From a checkpoint of a small transformer trained on Wikipedia: 10.5M parameters, 3054 steps.
Each number is 128 + 24 x the weight over its row's rms, rounded and kept within 0 to 255. Layers, rows and columns count from 0. Numbers have three digits each. The size before them is the row's rms in percent of the matrix's.

# q: layer 9 attention query, 384x192, rms 0.237, rows 304-340, columns 0-95
# k: layer 9 attention key, 384x192, rms 0.231, rows 304-340, columns 0-95
# v: layer 9 attention value, 384x192, rms 0.216, rows 288-319, columns 0-95
# o: layer 9 attention output (transposed), 384x192, rms 0.202, rows 288-319, columns 0-95
q304 099:121141121112129120145137140110155115136136145149085134121105149098124100112125127169147113080129151142118127107121107184122101114080145116155119126118106159067141154157162098159141143076126132113126126093133167141116140086090178090133140134181157194131116121129139141106106119132135184150
k304 122:092135125132132149127154124125140094155124145164108130130134144114122140090122126114141115069121108130110150110106125178185083102101135087146110128125114191068110123113107104162152129093099129109144165118131149089131115081117155114181148141147162139148117105116102151121153120151153183129
q305 104:156141118130088078133125127124122139112110139122105111146171124115130045164138118121120121186126108102104130117150149101127147139131134121120116170143153091122165095121112098192177166154180122138136124183131124101140122141136119118126119149103069124121110110171119142074090124125141144134
k305 124:113162150121114102179108148124136146090130144128126099132135096114101112151150097101120123178143150087092135095187142127078164122124142141130145147102134112116130114098133079163157115159149096156157107167094153107152140086129135138088139131107073123106088112164122145085095137101119108101
q306 097:158104109128096107135108122150130102133098125121167105112120125151104131114128140140173111155153137099146135147149147130161128110125134130102135126093110128112104168101147100159139121120144176190115172126105127112138117143133127114145130192116137150107166150087136158123129147148141155116
k306 119:108114101130131062129124106154122126105085125105189123138154117157128173128102117138183113158141095117122150136129125109150153116131101132099157131097105100097111170069139126138118170186128135146159158153087099122126165079148121130125116124145171131104173136104108135141129145155142147095
q307 099:069124109124154086107148122130121147150128122128136123116103159124129055099146103154116113070102115103089115158148152162140125144149142111080122069110164140116119150098099103142113128135155142105174114134150079133122150159134120135107144137122133105111080147156158108137109143133147124102
k307 116:086095118098135100112149122135132110140140132141111109073118142156140082078120095114137109099131116130074115164153143133117142162157147104102087099120203135126121156110115093090126106120174146087163100147146102155128179118137089155079122119123136151130054144102129141131139155134136118110
q308 097:162168117143154177140120111123084160118105144146116090141147158120128132141097170078134142136144195102145126155134131133133109119138099116179092103101153117122145109126094131119144077119105116115133138114143126094132092151129110120128105088124101164114125193138122108105128137141121170164
k308 111:155162104124164129173112116129079153124117149115115143146095144132108192126119181125134116178153131109140124146140098136130127107133077105127137097102160128117126116138160108125140087076109121099141152125126134089131137144127142091126099128134086109081098192168137132119124136148121108185
q309 103:131159095131115141159111103144115137139115088120112128123122134154131128154138171166113129124146115138130101090150109113139078162098151150062164151183179117118107137187115086163141160125104134132126089135120137123135141106128152149109117135109146141114163133104152074152118118169111128113
k309 105:101135109129099171158115139147155123101101105094169106151123179082100112125124161203105131109107133111140120073106130138106086144125126146090149106172149146135095118135100105171135134125097135151149149109123141150116146126125122146111124152108146150125122110092125099152094139152142101117
q310 099:140152155148116103125114136119147153144159148125149133112125167124108131176144136127069141131117102101083148122163210140139112114114130148115108120157112065146128142148119115111145144159150087118081146144110119134114099174101152135110129132159092166121127084119111130152199144151106113114
k310 120:112135134124099114137141118091139150147150124135135135116136145094116147144122144091118149178113081100108119117130131155183159186084131146076103110164097111121141125151138122131108122124146083102107155150116090139143103148124146140122136124179131140081134127140113129143199186146120179133
q311 102:122130144075094146087141127118123142117096148149122099071128144098142122137091127175124109126105121122122141104127105159170116140105158150109125084110104124123155132142131158113089153160155148122159089170133131128147136101148084133106111107133169160140118121144108115106125149132157074119
k311 111:124124155116148127102150128117131184123098156131146088112146163103117161131113142167077165114164148110115129076130143142142117124109132103096127086116120128143114145155139136128068149150126154154143100161148139153135137142168099165105146108143105133172130145130101106161123143121152090149
q312 106:099157166179118134124087106180108137129158128116153123121137130126113113135169128128166144128151139131136090100120123121132101069151111107186100145146082138137112153155133105111120161138136153149164128129139144150136141104126150146143079140110115127116152143141165143121118103134106131118
k312 125:105158127157113137102101109149107182108135128132148156107155122115136099153161104084187137193119160127137143155131132174073123128157126109170107136170111120125139133133132088107080165130154175141163115170105126131139120129141106135103108120140152124126118150129138133165153076133099121126
q313 096:162174140134123135104140125132101124124137148112126118156147081108119134126102134158132122161124117104139107111114165123138164168165183149086148118131153148127147121168137133092136121117155058082149134111114116126096093089128157146084165124179138131111152163131153125104080056111176125106
k313 114:167131132112096142127153132158107194148139158134131144099153110131092137125103113139110108168115120091161138142094146117175103167154153138110166126138112088088150129154084112098130091139145079104126126132118159109068130173143162132086135125167129115155086136138120124098088109125095145117
q314 103:130124149152139115109120145150120116115169138087098112142150106115100198136134123110132127115145168136167159159157166135103180149165142081094121116097136099096092138157101103096124150128095126145095106134174117171115131123127128105121162114126105147089110129104123141116117131102149084160
k314 121:098143150148122123113104145131116154149150145081070132153124134129120186107161102132109145105112142149141115198121152159075167119120133099150149102128130137076106127082098122100132143179091143152120127147167138188118113128103109130142164109134150177108125145103132107118098129098139140126
q315 104:130179151104061165149162107097092150125110129124109136159125160131141131074162154130122141138137140143148120137122108146140112114133139180120099107132119102083138113172142127143108156105099120144115108165162162119109087183118121128146137117152136140114135101132101112090167124109148127094
k315 123:130100121114060140144152082120123136166132117113099125192138150156142150071136153163145107135137123144139121097157114102120097136120183169140102103127165100156134101157114123112137147142079124132131113144149159132114105164127149136159110098159122162142138083135109115117134083111135100120
q316 103:116117111109137125124098183129098174132113114107150107130157134130150141151139127104120127146152101123178134114115132139145109075134120071133127142087171164142126160138098111140126174155144130136111177133143139121176137130127133133124164149071176084108161130128147128107102146081150091118
k316 123:140151132089119099135098174113124171100086175153124123112114164144115138139114114084136137140128118116171139129127118108158115082133137097173121137143184131126141103129067142123096153146147121091115156110149143105135156145150143129105158151071159112118151119159153107125106121097139100115
q317 102:126140129103126143131111142119146131141157110145120143113168119127107111150131188123109124099077134135156149141172173117126156140152108122098154114173093155115150128141118115117119172133135140109136134105116114140179168109101138111117107087154134166095171152146115116152145118139102110109
k317 105:150128149080123130146103117139133169160161103086115147123161157136100109164093115072129123112101123158118160114132142149164123130130134119127129145130060127105147150111166146153085121124174108127113132096121100171132080118088136158151107065132105179138155150137120101143099132146136097101
q318 102:154134126118150125159145124148109099184115134126121102121166117120191114141093127124115124131145181101092111083119154129119126122156120153139160105098094145121158169104146108137123137124121096124100113130156110122148127118159157097157168146120140168124141090116134131138115155149130090122
k318 127:148113105124133129130153156128125102174115107106099097094129146125143132140111131107132104121135213101101097097109138092086140099166092161104156101127116161138161139121144124109103138129157106134101150127144100145139097109150167096124119172137163166118131074126131131105109139152146104177
q319 105:134148154123140095112136138131148163120121113104108114145133135118148082123148126149152105152156083153167118118135172157126148155145081119142124124140119202107155165154098107099098152165121113152091082117150188159138139136146114101147149129106097121126094090095139155114144090125141101114
k319 119:138156109130153153145115131135121159124099097116102141157097112084189092116145137135132118180158092179145156148126165132164148130161105138155113151124143160121116176146085127120104132147181144076110113131175144125135133110134095093166165159127135127129113106097120129135148128148150122117
v288 091:106140112142100157139153129133091092132148125121119113110140152108114180153131100089174070108136135149145142151150105125122147102119122134083117131141132102067131099124156112130166120091107178143111190117158103072101114106087075130143088095130150154117116139132155139113132101123103142105
o288 096:173098154130132131116148131148177096115085107128127149112088118099119103115102125165068098150136128122119154101126123101129127108138169136161180137104159138178139146157146083113123148155166077116151150124113174151140120125159130172108141190124157128172112097114130144145117144153136117140
v289 082:168157114133133130119113086124123141089118092124085155119181141213158153083099114117121124085122121099137147155128134091100123147103107191147130133194124172117120155116139142167136104135105097134099117108175135145114142111098133190139127130107138169137142110152129151145122140143108122130
o289 087:138101109111134112119109160113057144157129127122124135076075151143144183113144136141124133126120103136119146154132135108179102116096147119170108134135145090153101100134130136111149148149128132081179150115118144144087183126151140127097104147123124094099073109155111091135124130127130085142
v290 095:151194130092130108149160105161103128131128118123107123151104134132181145134107122126135132094147113139127148128165155081110146140118119120113145114098144176162157138095118114087134129084114104099136097109154081135126164097122174091124146130133170107146201121124122138156096145128151126147
o290 096:063128132124129120102109129094146123105094143140101147119120146131081130148121087133120111133071135121097097109142129149112109142113136174140152154122127076133162122083103144145119123133130154110148140112145144130152156160114126121112103116138092109184139084140121138121177138100129143132
v291 097:107111108144154082128113124124132083150139082104132141151121124140157144162146131151131118115128116139142126105109193125133117123078104100135171138101146100145158108109159145135172129146071147130174131139090127119116139102130149109127118091128109143130113191085115089116107158116099129144
o291 101:125173135114112161149091114117111161113095140142160148119165111154126076079163135123135149132124161147113121142156147164108127119144118170157111158149153143082108170171115092147113152144152102113096123148129118158084103123122138163093169112154123112139117093154147124100192138146135122126
v292 085:138148102146141174139121114137094169120148164153174096072139122088128150107133158108120120109098136162121115105119140132133144126102115120126126109133144156121110132118098123116116130135127150110096115119109149132141104138112145114133133137078131145159084188137090152107152109128107111147
o292 091:114127108171160126126128090129136117092163132142158107125122109158118087152156112156096167172139138094180155127129153169170140122110122137094126116157133086123159150134147086137131111133154085125106151111145098136062142102144139165180119114111128123098118112135130146161128124084129122113
v293 086:134138128116137144131114119161085117105141173129122089099177174104153135103133109121103137130139128127146091145098129145115114103142133074164087101168157069142086117152122108132109143135146147135098163082088147123121128142128112107120121147172113115113132184118132134115113151099141187130
o293 090:158116127126174092107142079110172160154149091090138139132111090134119109133117112141092100127127205123160165118101120081151105174136162149144115117136101128122142155150148160138115129156119147142141093163120123132176092131098131133155130150122123142145101091114114153113164149170148163151
v294 086:120197129127113150085150106128129141095098124152135110129148121127131116124118177125127125168145093140122151109169139104144110125111138106163098100141146156140152108177099123150090144134124120163159140121097127109128104144149153142135139115128108149163099131131126112113100096117112125128
o294 088:121136112095065154098110123058127169168135129113097117088182121110085117144142116118140121099104139094141124166127141180092144142125148118113145119128150154135142107130160174108119149120119118112129107087131135122127119101145141131149128113163203125088117130110127117152132149144119123181
v295 080:133083131134105181105141123081119130146104138111121163157070128125155174107136150093124164160101093171109109153166125147117100112129128133144132127170088129124131115150082140081110159122128145195164151122081145130163154101107112150111106152121138131110121104110171117138109136143109157125
o295 083:145147113141152116133136112116086121145116104121103150150146096122116120135082144133070165170125125097117143125099143132127142111130134133141143105124115169136142115102149090116145099106091088094145107110111071149115136169100131135109112129126069111103148106133139127151116138182187155093
v296 088:153138131146124134127129119138145136128144120169181148121110158131100140132146114126148125116154105165136100091162137162090113108133148143148122116128156108129127141157161145113091137154149145100150127098102176130121164127121082187134116118092097094126109099092155105140162118125095105147
o296 093:154142115118080177139122115132139096150131128115036162120156119161104119135115109104100082120127155098116144147103127139180154129158100115156104109124099115114139139114098079126158127104094125163127136142146114075091122132136132107107148108109078137138119167147114087125141129137140140139
v297 090:136127093152138155128149120143186145101162111159093124101105147094115137127161116119114139141112150124154108096138121160109137138130111102116156103129127178107109140165115145106064144166121125155083123147121119132178128153137105128114184147150133168107141185095125142146133157165186111095
o297 096:102134128113145125127153140119109116159112144084157091155131129167145101104114133090109094113173116132126153148126125114125141119133164097135076170114150140095142093114152132128162137119160101121164152110122105073145134090135171127127083153131100129129103093168159132122142115099113155155
v298 094:118166135111158134177138160137136102145083130167149165117167104134153200103094103124136146109109129135134154150142162150107125098152152147123116141174148091114095156180087105125102161119120119112132138121129132106129093120145117185148145132141131140145116187118138140106171154127114121116
o298 096:110098152145121159137145111141117167100134040135152142165119116109120112167173130141144113149130121137158163131102124140175085139079122107113182126085083104133152084151152145123126158178109147115136098147106153088141115119135111128113109137077125113128116134105112098142115140124110124103
v299 085:110132118075136128159129119136126118161140118116122150148148121153106162133115119130127142120110143138080125148088141145119121142159154113129143145146132116129179106106106172085107080119131133093171125164114168102109118150176100141106100150113127117102155148119123146124139152149110163113
o299 089:139164137167103115146144148123142158129097126125104122118147164112096177135155133098095127138137116126123152144154139084149120096068152115151127083132106172101124091163180125151079105126080129131119164149109138127133143121114157113117192140125171147125112121111145097086133129163131129115
v300 086:152182144118107167154167128144140126105124137158111176110104095137146087165127101163100183159131112167115088120171106127138129078109138148093095154144127121075132158131117103147164172138142133148122145145117091130122173136101127145092127157083137127147165154120136114100137133131146147142
o300 093:142146145127133132147123113146150092136162146150140115138108100148098107127157083115129078109171121135163088127095115115102109116117107132135150139095159104161127121105129146099105085143129122157140117129145103150119111134096091122087158117103109136142120140187140119118086123060168121129
v301 091:166123077143119089117104143114176127096133128119150089137119156109124103112129102095123116148126122141142124139157110134108109116108146148100136119140140104180104119154162144126120112125114072093128129119128153181188137101129120155183152176159111164146139132167142113153191133161120067114
o301 098:130128167098130155128159106151108115200143153123149152135102093152159143124123151142115160099138097158108155179097135088177158114160155140135150134103122109108120098081104096121103130146164186138153137136156124118125146125122140125125110099139122151104104134111136124112087129069155155111
v302 090:136118142144069092155101097171101143110104094132150102166118102170147150087132144116120121093139109087122103116133105109115135110065124105160146154136134148137124123105137145140154163090156137134153156136131136100120136144066116108185129128106144088135138143144140078118168099102129115076
o302 090:168132133117140175089132151127114116176123120137162136121145132092133130151127090097093148119145164111145158076118152142128138108109136175107172143136108091094123099092160103093110150136140099113112115120127113122118105087113142122103120114154124128140130112130115147095138111132122123116
v303 094:126147134147128113125100108146149108153155146119104115076138137096116124126125127166112075117151093130133129114111129102139116102115098106161144151094139098142140142123153111108147070099111167136093109118119170080067144085113138129154120155087145135150143123162096165123135109116164143163
o303 096:157129127111134132114142127147120152104102149136110150122118122166110113114123184148124103111101116139072112107122097095087179164111129127139117098167130102147116132131121117114122175159124161159097133156126100142166132156110127166109140118137133115108093128116138119129139154113130135132
v304 084:131125163100156144132151107131138098128101108100134139114152162133139111116113173111197123123097121128116112117090085142117119147123124109174102186126125144130111128151119136127146141094104131143113129135177127115132138143157152098134137110104072110110066121103117108128126074153142152088
o304 086:102115143101110141079126134102172119131073146133100128115145140097120119124162127104150149135147130115104117115132101124141142187139167111153144140114096123145106161125137131132138133101134107133107111165100107117130132171084118178134139099096144122084113169164134136092158100102083112096
v305 093:126143165134154154079116121137097128101173097109138135218061117137150156162108094097155106126122143128157141129151112155131098162085087137138135134091092199099094135123133123081107101144153140129129139101166168123145106110120113126106149141141124120146106121102084139119094163125103100105
o305 096:110086129104171149143168180145144140137049183148127136089156154165099126157124102100151134137087141112107159129108124109102132142163137137121116125174128091125142121148148102136126121084164111088137114160113124102127158123139139147107100163113114099119143139147151106111164143124146121160
v306 087:096112116137132117140113110122100131129110107120136113116070187152130165174131115139099094146121104111096160160117098077134109175120176137146133171060107122153168124100134116142098136174166070162102132126148100125154087126128139100147108123133142136126110137125148104140104148088150111153
o306 091:160157144072134143134127145175129113177127189159108086111137127101091098136150107087117151129101145174122137145131136167079159113104103071086130120142102083096123159130133117169180087133140141128112098154119149104136117178126143086118128116152092146125109126135150143140130148147123095129
v307 082:146105138128143077120135106145139092156114141127119154182170140141139122142102120153127101164130083114102087173156061103178120127078112158158147115091110131127151116148144121127113110116154131120120071145147105148109115149130130104112140152144111165126138133170139121064084106132207117121
o307 084:127171110135139125098117135123193148105129122125146124119123161147159132120125095102117150130118185166155122135103101135050109102137150121119144133152124136092147113151125126065127104122126133157116121094148127138144123145085128156131124076176188144107152128159152104180135130138085158131
v308 089:138083158150096138157138125107104092154135129122135115171113116148123108158113188120147150170141079107115114089143185174114147128136125078119106105074111162116152073143126155120158178148110153143135117123123120157119085116108059100173177105085115151115147118132149143121149173133118170162
o308 096:156146136111112088143104179127147149121111126132136085092144123084103155134161127137150113104128116133146158125127121169099108115195142116142135097130141117133106122090132094144127080130110111160139124115135097107087146143136165138114141095134142136116151165110073113111097142163109098100
v309 093:143105136114103119122133126134112139144156124143149090126095125132156068123129114120149123152078134137117108157137133090161111117156116144135094141149119116124168118105116161117145141119179165115192143116136125107091144144108133166126135135112168132148101114144154126131104116113136113132
o309 095:135140109123141123125111156091133099099125168141124150142070154111128159128149104150113137124129141119166162114122085171140113160119140108142130142167126121149101124149159105128086139135105116154066131091122105132121136150147096120133136133104086171119171142078135100085143138119132103125
v310 092:142152151160118149130152114110123123099131102126120110122135145116141105167092147146165118154135090132128127156180128073117116106138105110155072134132109130139130097123147137130126129151117124151156150149135096149125139117130113100151122102088129100125117186158151136143096091141144116143
o310 089:099081128082141150105119140132174139115141116147081118090106155166127167160107129103099122078168118113165137101097088149100137121131126185112128113114139122111159118150117139139160102145093147124134115132151115169111117132112142166133149147189140171156145108088130133092127134127134139146
v311 092:156092143073151146121140171103146122104119126114103107086147118145119153171170132129117120174125149144158115177160143144124123095128122167090181111141108150151123115147106126105151108145136097136076111100100148138111140098132135154050125142112153106090132159128125131127135120134110123160
o311 095:101162160177143135148133084156116126129144086139173113180120108142166083119162171109122129118148132169136154109156104112135097110114149119138102118092160142162111146096156124126128109105103143106201118103124156097157122149089133113103101117098111119144098102137103154107101120134164111105
v312 097:162102104124121104108113129116112134126104120079121099131154134135114122124168128110143086178152104129143134130140109098175119122095079120132096154088113141097137127158121145165130166111101130103160091131128135114120119142145123113163121125131131186122148095109117120122124109099135109096
o312 104:123142118118127150112091144129160087106113135126124131093098136119131119128138123153108196120133165062114101126133119133099136141141148141115121082140162128156146145113128147116129131077155094181091166144113121160100136139132137133157132145135075109088132155111125120111135143156106158146
v313 098:127155116087124127139121087154115163163116113103092137105093140153132086133119145161141119131125101062123140087124162119141142153133159109129118116139143106111125149117140100102140145143145084147111114147151178120113091122115112138184126078140108121122099120127127148111144154125105088161
o313 098:143117126179118157128135120144140144113126132132189163124119103131098108153140151127117105104097107153127118131143113128127123141151083117099134152138115173142142121108133123124124118136093147141140132146102101108145163113117120078153126145097184100106142117121144142107123112127175108158
v314 095:124138087110155096143152140112149099166108139146166154106141143084108129129096144142089090148149104130116106083180170155119077121139106152156138117135111139085139144137105094125120099155142108111092099114089159135116100145101102138150155131168164160110151124121117114127117133115119165113
o314 102:128115119156130115102112161137149153111144131124155123136119122148129137160177088060133158118129131143171142115146107109173142135113093130119161098137130120120124086127145143095165140112077149143171130139107119100129130124109111113119121099102119141170102176165164155153129155152104129139
v315 094:127112121153137120141104098103113119143122132130122112197154145134121133119149131138157147156120121179101134122158126114140123120113138122133150143150118161118125172144116134150108127108140181121060121142112179175124110123100148115126138136101165090151129117069143123131071118120158146118
o315 093:112084143107150148116133141106128129117117127121140132125088114169056144143133162167085122129146151088122111162105137155134145138155190124112103097173171098140143125121170106154104104120097095124139128152149096129137131150164135104104105105164118095120117114192138127068181140138105132148
v316 090:138171159131146117102125090106161080121105124134099123106127190124117129162184153119135129109105114126157106134116087092160105169145086106175144163170091085135128149162090126099136176085112164132137112109139113147142130095116137081176113085111114130171154154096127132150161112111126080125
o316 093:104146098121101099129161093107104147091157136128133134130149116129149117138110131155154125166133126120134123115158142115085129113140101088137120114101197118136144145144091130100163086150171138098125126191151164134135134123153210153086140110132091098139106092114109145123116127136128138095
v317 098:132131141118089086110139052161145102160150136126138165139120126084122148143153147143169092158138134087112134160131161105129134107155094084146123122074124138131085147100130117133142144112139185115161135133137107089118095139089090120114142109148166135122111133112126136104131098162138103106
o317 098:130121099120162123123130139131118132115115137109126154115131130121127164142141096114127174149166137157155075070110083131107098144139185145149120174183158091150179098119105130142106132116078073107104115117107114116150105087154134135133141147106127122095148122124137121139158126088141101158
v318 092:129138106104146116140125159145183142086104099101148142114087156099150145129138097152098169143149144124123137176143127142101131149111161118116142121141134106134108117113163106115139147106154112127101109124115111093124125148112092109134175166159174146112128153125101123096162141131143125150
o318 100:105139168130109109131162118144104187158152113102136123150167125140104132131122110131140117147202135133091119112109154129140151134130149122101153124108123163147141114122155197145155107167112147116152092086136113131146128111123162163148089105131099154078140137125161130141083135157124126129
v319 088:101152140141103133118101133160166145140131051126157124093173132142163168136110120119126106135162086151115123173146127081143148159133145155129107176117119150094107125093100114086140121152113097109129145125100097139126124113121092133133171151130148152161125090134075181132107120122133128136
o319 089:129097138116142144139107121089127155151132121155080124061131103159096101110110150137102175080125097143112118138130116180069136097131110139104139104153134111134142124160138134139150149129099110172091173142097132159147134094177131141092118156112136122107157150147138121135127138127121133159
q320 088:169094150119126140120162115119101135136106136093174135122085124125107126140115119096150149110122114146120110107128190142135126118135138178112078122106125114070144143095148160103150165144158143115117158084172136140147160137124116168118130123127109117116114131177119172140128136134125145120
k320 093:127109151112129112167128094132150113104081106101136152101108182137089122128187100140111133111108075153160097119101127140140121166133161123138128142102113141124153123080101181132108123102148133149094132086090145129131126136144140137152134147114138109145143130143075117157103102147113142132
q321 094:136140107105103111144123085122104119177111087143115141163114128104083152087088129136089142151131185151117083131099083121128119138111138101090145101123091090142173116122125120155160137122130134092145146149126148126096117118168156146163123114129116092130127155138125141102132173134132088139
k321 096:116174071118116101142135109117112115176111182134117095106149150112087134121117142151170118172132144153126148135088121129107151111109156151124150126123127119182129114151113136141131149103163123085116100134117172148165118172149062151150132091108151131151137108129132110083145148121159135113
q322 107:126140131081131093116163088140155079145127136143165176156107135145144115123127171123147107139147119103101157095141147180117158152104108102105095109113122136122167130109112089130113082137060166135155142142124106152127129106143107118131112103090158132128115154153115156153152159131089115099
k322 095:119157112083128121141134097154163116162091142096125131134117146120137129145156143120138120134100135151132151093147164187148131196122109131108136110076136123127143136116175122137139126121151132148111141094108072130191154086144138151147120127123122139105147124164101100090131126158062135122
q323 093:147118125137118125133140106159123100138122138133110150096125167169098123119127125082121132103165105149128130174112120136132117181118109091120167132125133146125138116116098125163109129067137081115101140110127139128155085100123091087167123156089089185103141135125110090102138133177114131149
k323 099:127107124137139128123108107166159100120109157181166132140111139121133111119146146101149100140159133136127094135079115126072132131136117112114144123081151145123161133150114104138139078085111111121121132118119145120111126153063139116146175164124142117092142111123123138154166127144146078170
q324 098:174148106166110144151121114128114139147068107123150149139106130077143132151115133126117136124134163142126151161094148149121141136124123155162115077098110148066142192131130112144132141128136116134155133139127101140144128158130140102143115157178131113104153119133099120122119146112092131153
k324 107:126154128133136139177141105136141126161138081145152157132106130112157086175135140139117127129098134123131118140110176148100124166090109139121125079142128144111145129151115073141120148126128120128121137128167108157143082166111133090138101134213133144121153154087130099152165132094123164123
q325 093:150100096128136142128144146079132122117142146113116120141110103139144115122117147138128169167091184167103109120126144108140128127174127124163129155113142103145135101142118154152170108132125204140125116088153100147156116117084084074135148126116088151124118161091115107185135118097132114101
k325 100:156143141118151121129143186113116113112166111118129140125125122141132089104182113113161123143118154175134093133124107098115096112142111171100178117135120101134106142160132131112134097110160129189087112135139125193123133145105125131122123127105136078128167193127146093109105165131089083114
q326 095:142150160149163136106048092118159120098158126118155108119143116101132123142120128102108153156137113116160118129109142097122119133107108094138133105158086133150106118111145154118084122111121130137084116124141168121151168121103088096087134094154129149098153176142160103091094143149104127105
k326 096:111162149142108162116106156121135142149172104141088105156151112124114117139171175107099159128142130124127094078159171111137127147147098096113133166133099167141119146165120200110129087088104118178118149146150122148143121139075170148134167095119123150121157182116117104128141107152159132105
q327 093:126086173194167137104122149119107119113147152164168116138106119149128181149122073141114117109110131113122117138126158116134109128146139083151127115122122181161097148139115153145132130117123126097145134132112099125150142164126107098109177090150143154129131144139089119147115105139141119138
k327 098:152100168118122117120129109134132118091137122172119102155125155151135111120141057132085105097099156130166079135160109140152160144146149085115137113127139150113112143162114131140088137076141108105156087123111173146124096167111117127122119108098143129166152187129150106099091100124090060126
q328 093:112162099161169118127105118137129143136109155124172188177140156119160160122150141124193136142120112092137147134156158112095145141104143150152172151127176115128093150098157090119116141080120124129091169163142159108179128123151087109159116150122185154125150163108128123109122133134128153127
k328 091:128115139144087149084140150178129131125129106119158121165170119126137108079109132134136148137133077100133140141115205130153109134146075129139133126104126112151194142131096159113120146141134129124143129095126079120103147129122120106100146134136088144173137131098104100131129121146102130135
q329 099:134139137133105140107123167074103168112104159161166122123148134135151168130152099118141145080125127198124113115172137140125127131101099079155123097170107115115079153124107117129092128120153082119091140120165134098115110164114108128145145089130135118143127170121124128140117145151148100134
k329 106:161119074123120112156140138098156142138103157131124099097133096100140185134119082116134129094151117130123122131098162095171102120173126114116130123171084095177166147145113116135120118141063147118128115153179143077126139156112110162113114106086166145120151144142143115096118142137102124120
q330 086:110142089137101158087148093106144186158109147124101129101123155127122176172129113107097122112168117136115168141134131123135126112158152104113157098153112109129134114114144119115086124159099151145160124136151146137156127116091113101157119073117143113105133107136089082138099146160141110121
k330 095:141158138102143149084132138107139160109090132127141159142144139081134151141133138156133146169108134137139157131161129174109137095098069140073150099116084089103123145116159137129146103173069153131145122118120144121117126151114156122130112106092148136135120083125070132169124135147147131113
q331 100:117161136162121177096129148102121151123128127101134142172098130142108131137101110102124153151149171156116138169100185115097118125172108151182119130122143133157131146122150192129114160140131124111105142111141104137108106136125118119102120182174129122105108115136163153126149101121166144072
k331 102:100162133127146142131144116109130129080080112101154173140133106138154121141121137103116143136148141130111158110164082137179152117216121141139099134168163082127098142112099160105091102126133147129149144098149125080143130174144127127140123138171089062104140141116143115148140146071147126126
q332 099:128144158111103124119085129105145157151139164145142147145126118109130143150121111141115134140132141134148195076124107139143107107116130092133131137104143092096110172068118129127127101098119171156154159170122127169134165113163125116130150158084152143108133143141131168129131155127124136139
k332 095:108110115104099147127090134150134127125163095096142162117132140146149185126115125158113103153127175143116147106176164124192142105132151100137112096136113107101129118124113152150186153115114175141141160121138099160122121150127148123112093135118144112148078116152142107121083135121114076114
q333 096:083142138155110148127134145116155094160142121161120122073143108156147135192131068153133121139076111135146127136133152148139133122133113096119100099112114138132172117111113176132133102103101076146145113110094108108127120103132137115083142163148145122137115140111144102139128107140106157120
k333 096:123154180142142126166152117128116101104161137139118122108129149160106130204105151124086137133116119132133132156131154150120124160093132107122160109165109116163115113165070125154135087129102107119140143120119142063133111141151144134144136147095135139146087155195108123097136172140128133145
q334 098:139130112144097119109130099135100115175083148144116128110139162139120125137115185172146114138140120135118134131121153165136095102111125101096118109157111117157131126123100112131099116116123076116141164120099136082108127129150172152156137164138139145117182107123162111128120123166123142084
k334 101:140132103125149158122117114114101111146098119161113053104112113151142125148132145177149133124159190111118144124131135153117140129137129142127143112108142116138155108116137137105092088136128105086121142155115097108104115085171176112153129118184102101174159125135154114139134128147141155103
q335 101:154171186114135067091108167093127129123130137114116140148116100128125152136134112107133135110130139141192178120112133156109145125124122141133159084125165115104127126145112106102156136146127141126187112109091132105139107124079110174143119132136148158161134092127151118136139146120149126113
k335 097:118113136079188080144094131144120161101131100063129148194187149165121108137155121130134149123118160153153171129102129144162171112155143137124129132164109120147131128157152097113143135158140137092130132144117128140152156083132125131118102122127130123128115121089102121124127149141131147127
q336 094:145117091136137108081169140169117164129119172146138067108142106139099134113139101110144137151129146135123107125077104130145144163147089120122124154121090126125157171131119145127143187140110134160097104110158138135162102144098109131115156128132164157133131154174164087137173074082132125131
k336 097:140073089137142134078118146123157187146162149115119118106131098153105138141129105079165135108108124119108123132127097104169135137161133152089091141117127115161136136125113151123143116107131123167125119123129135133106131165112096098128148138129118130110138140176106074162160107137134090171
q337 096:155141121096133114140138159126100094142151127175180119138097128134102109124124129090128148171092137088154099150152112143118131112088107124142159116149137074138172124125146076140108132153127093148117118159098087170132148119116102124114116100153143072148129101159150090131082090109079116135
k337 089:134133124123135128124103166141119090098101125132109101108138108100135112171096131112130163122088120097110117114122166097209134126080144128083161122143170118145143111094129119116147141102139124105115124146091135164151129149145136128141153123192191137112150125138180109154115106117115149141
q338 093:123144136168154091135141114137155154112093112161151144137118146107100140077131109131135117121122123157143122155132149098098129106115114136139069097113124154095105138121109133117102188187139116127142128135123166125163121125115113136157132128122108150123124145157145075155166170131139132098
k338 099:106090120122106136130150125124112166138108144108119160116123108146119142109111121109115151083102106179153115113162133156118120126087143168140077106149157178113127129104149137125096151094154124139162155131143134138122144149131141148129105130102122160083152096149110147151156120137129133144
q339 098:096134138127103086098090125096105095119134086119133175133126112144076123135182146115133106128131114180093154105131133119106122104103162123142122093102079146136094129165138117154133147128139134141148110134133131104133165148154113133138135098105123147117141129110142135175171160166141116134
k339 098:099113124109117168138138142116127134072113088127147134168153119138121142131127135151173118130123113197102132122127113120125094128119150157137135127123115167127169104099150109154146159138107153115148102103124150144115096090149118120135113094080161118116130154125137108104181146151123131141
q340 092:138136119132091120119126120132144101183100165139135112125123115140117120116082152102091169125125106108142128119127142131129117123129168194110130175138098161106089089149111137124110116117101133102161166116185078118097117112094089132157130116120164117101151183091118143182101123153127155154
k340 099:114088139099112132120145133086114115171138158132122120125128112131100097123092121078115132154122069130167104137129158130161138137145134150148174106132130138121100111090145124124103150119139151029116129098137120146136085142116101154126067128126130085149101120117153111131144156142134113098